{
  "d_model": 768,
  "vocab_size": 48838,
  "activation": "swiglu",
  "positions": "rope",
  "init": "normal",
  "init_std_up": 0.0162,
  "init_std_down": 0.0,
  "optimizer": "muon_variant",
  "lr": 0.0141,
  "grad_clip": 1.0,
  "final_lr_fraction": 0.0,
  "seq_len": 1024
}
Each number is 128 + 24 x the weight over its row's rms, rounded and kept within 0 to 255. Layers, rows and columns count from 0. The size above them is the row's rms in percent of the matrix's.

# layer 5 attention output, 768x768, rms 27.3, rows 213-226, columns 288-383
size [100 102 101  99 102  96 101  97  98 101  98 100 103 102]
[[ 69 150 194 158 126 107  87 108  48 100 106 145  87  93 111 117 103 113  99 111 150 166  90 130 123  94 131 124 121 111 108 174 144 123 145 136 104 115  92  98 168 112 129 124 132 134 107 136 113 181 125 110 110 171  73  87 126  96 135 128 150 147 107 116 148 103 149  79 123 133 123 151 172 105 112 163 142 114 139 216  90 151  83 123 131 146 159  94 107 153 124 132 153 127 146  87]
 [170  95 161 123 154 167 129 125 128 120 112 149 143 153  91 124 141 102 111 126 155 147 154 135 174 102 113 129 143 141 149 155  82  76 180  94 129  83  71 147 144 138 140 132 163  91  87  96 136  95 102 135 149 185 184 154 131 133 119  82 103 104 129 174 116 128 129 109 160  96 152 140 140  83  87 159 153 109 122 106 129  95 144 136 121 118 120 137 167 183  85 155 129  86 130 104]
 [ 95 126 119 114 126 123 139 155 147 128 133 117 148 116 121 117 146 109 175 129 138 144 108 149 112  94  70 136 123 121 153 165 113 136 139 158  92  91 143 117 102 150  77 126 110 126 144 126  67 123 130 104 152 108 150 154 148 103 103 100 116 127 123 147 150 117 147 111 162 133 146 161 114 145 164 118 193 148 111 149 132 129  99 155 139 100 145 138 148  58 137 134 144 118 146 176]
 [157 139 146 170 165 157 155 125 150 144  83 162 105 136 135  70 109 173 120 159 124  74 152 108  72 122 165 174 143 157 134 126 109 120 127  67 123 118  97 133 104 138 119 121  88 144 128 123 120 111  82 163 143  50 127 122 107 139 129 138 143  91 119 160 131 132 144  89  88 116 129 121 111 180 170 148 146 132 139 115 106 148 138 100 115 101 118 156 122 132 156 130 103 116 133 137]
 [135 156 156  92 117 119 119 138 123 141 145  86  96 148 142 146 114 132 119 128 109 102 125 119 132 137 110 126 184 123 135 136 122 101 105 111 117  92 169 106 106 142 149 125 176 126 157 113 113 105 118 101  68 149 157 160 127 154  94 148 108 119  67 129 163 140 108 134 132 138 148  74 129 131 110 152 153 123 145  95 118 152 128 130 118 146 141 152 158 127  73 170 123 116  80 147]
 [ 83 137 170 106 111 102 143 151 136 161 139 167 117  94  98 117 124 142 137 127 103 123 141 127 157 139 155 122 113 155  89 135 116 128 145 120 153 153 132 163 106 149 129 159 140  71 158 102 133 122 160 139 147  97 147 132 115 115 138 129 128 113 113  94 144 152 181 104 109 133 132 141 109 119 143 157 120 153 173 150 109 122 124 142 129 134 120 127 124 174 135 130 129 130 130 166]
 [ 89 137 109 112  82 127  83 155 118 120 157 121 106 132 154 131 121 132 110 119  90 155 122 161 160 146 103 152 102 145  94 150 148 110  99 146 105 119  98 116  83 142  81 120 105 193 103 166 109  90  63 143  96  69 119 133 145 134 101 159 101 152  84 130 111  85 112 144 126 123 128  98 147 175 136 124 126 141 144 118 102 148 103 115 136 138 168 109 137  71 145 104 120 159 118 108]
 [125 106 103 158 121 163 102 116 145 114 163 119 103 135 122 106 107 119 145 131 130 136 118 133 136 124 159  97 135 103 102 142 130 104 121 105 122 108 128 164 145 121 111 134 161 151 132 117 127 116 146  97 158 126 100  99 117 122 177 139 138  95 173  55  51 142 149 104 123 116 144 118 121 110 145 159 142 133 151 120 123 148 166 142 126  81 104 155 138 129 133 150 129 111 120 136]
 [138 128 121 125 145 132 110  80 135 126 153 173 157 101 132 133 128 126 137 143 132 133 136 157 106 107 126 137  99 104 112 101  95 143 112 109 161 115 152 135 174 125 144 107 150 126  94 115 143 111 152 130  93 135 143 117 123 166 126 120 141 132 153 169 116 131 139 172 171 142 157 137 133  95 150 137  98 117 115 157 165 143 129 158 106 111 135 125 101 143 110 153 118 148 160 110]
 [173 114  87 118 118 145  87 148 103 133 125 133 132 140  93 165 142 152 152 149 151 128 148 118 111  84 118 146 115 111  81 141  90 143 141 113 158 159 117 114  96 158 156 143  72 130 167 143 124 137  85 118 146  97 105  83 164 154 150 127 127 169 156  93 111 126 127 130 133 140 133 108 144 119 151 153 139 151 198 108 157 108 136 135 129 123 143 132 170 117 138 143 104 108 165 117]
 [128 150 121 116 126 129 139 108 146 112 131 106 171 161 116 148 125 141 139 141 129 125 132 126 113 123 169 116 148 137 126 131 148 150 117 142 120 106  81 142 123 126 123  98 102 117 127 131 115 128 136 198 166 151 198 115 138 135  80 145 109  66  99 117 193 139 177 120  72 122 176  82 137 177 123 188 155 163 134  80 104 114 125  95 155 103 169 127 148 122 144 115 148 140 138  96]
 [117  78 127 116  87 141 136 112  94 125 126 127 155  93 166 142  91 172 125 139 125 152 161 120  89 161  86 136 137 165  93 129 163 139 135  81  98  98  87 154 172 152 134 123 133 143 122 147 141 112 108  89 148 125 138 155 141 118  96 110 133 161 159 102  96 117 135  55 146  98  91  94 116 151 113 162 141 139 144 105 131 113 128  90  99 157 122 137 153 106 110  59 160  98 144 101]
 [124 127 189 117 110 107 157 146  86 127  76 117 112 132  93 119 115  80 122  81 112 111 165 156 113  86 105 150 108 154 116 147 145 123  68 110  88 146 109 151 105 110  74 169 181 131 164  86 154 166 122 134 124 130 164 138 113 104 122 120  98 107 154 107 155 131 116 143 112  86 109 124 134 164 133 138 149 166 149 107 183 140 176  97 123 139 140 127 150 109 130 161 171 106 134 109]
 [132 118 129 142 153  98 108 128 154 120  92 122 121 121 141 106 130 107 156  86 117 122 162 154 120 125 150 145  94 135 107  74 149 131 146 129 125 113 142 145 116 139 124 110 148 127 159 127 137 138  74 172 181 126 150 124 129 141 158 170 142 142 133 107 117 158 129 142 122 173 145  95  65 189 152  98 117 133 185  95 102 163 149 124 105 139  98 119 133 118  91 148 116 136 114 150]]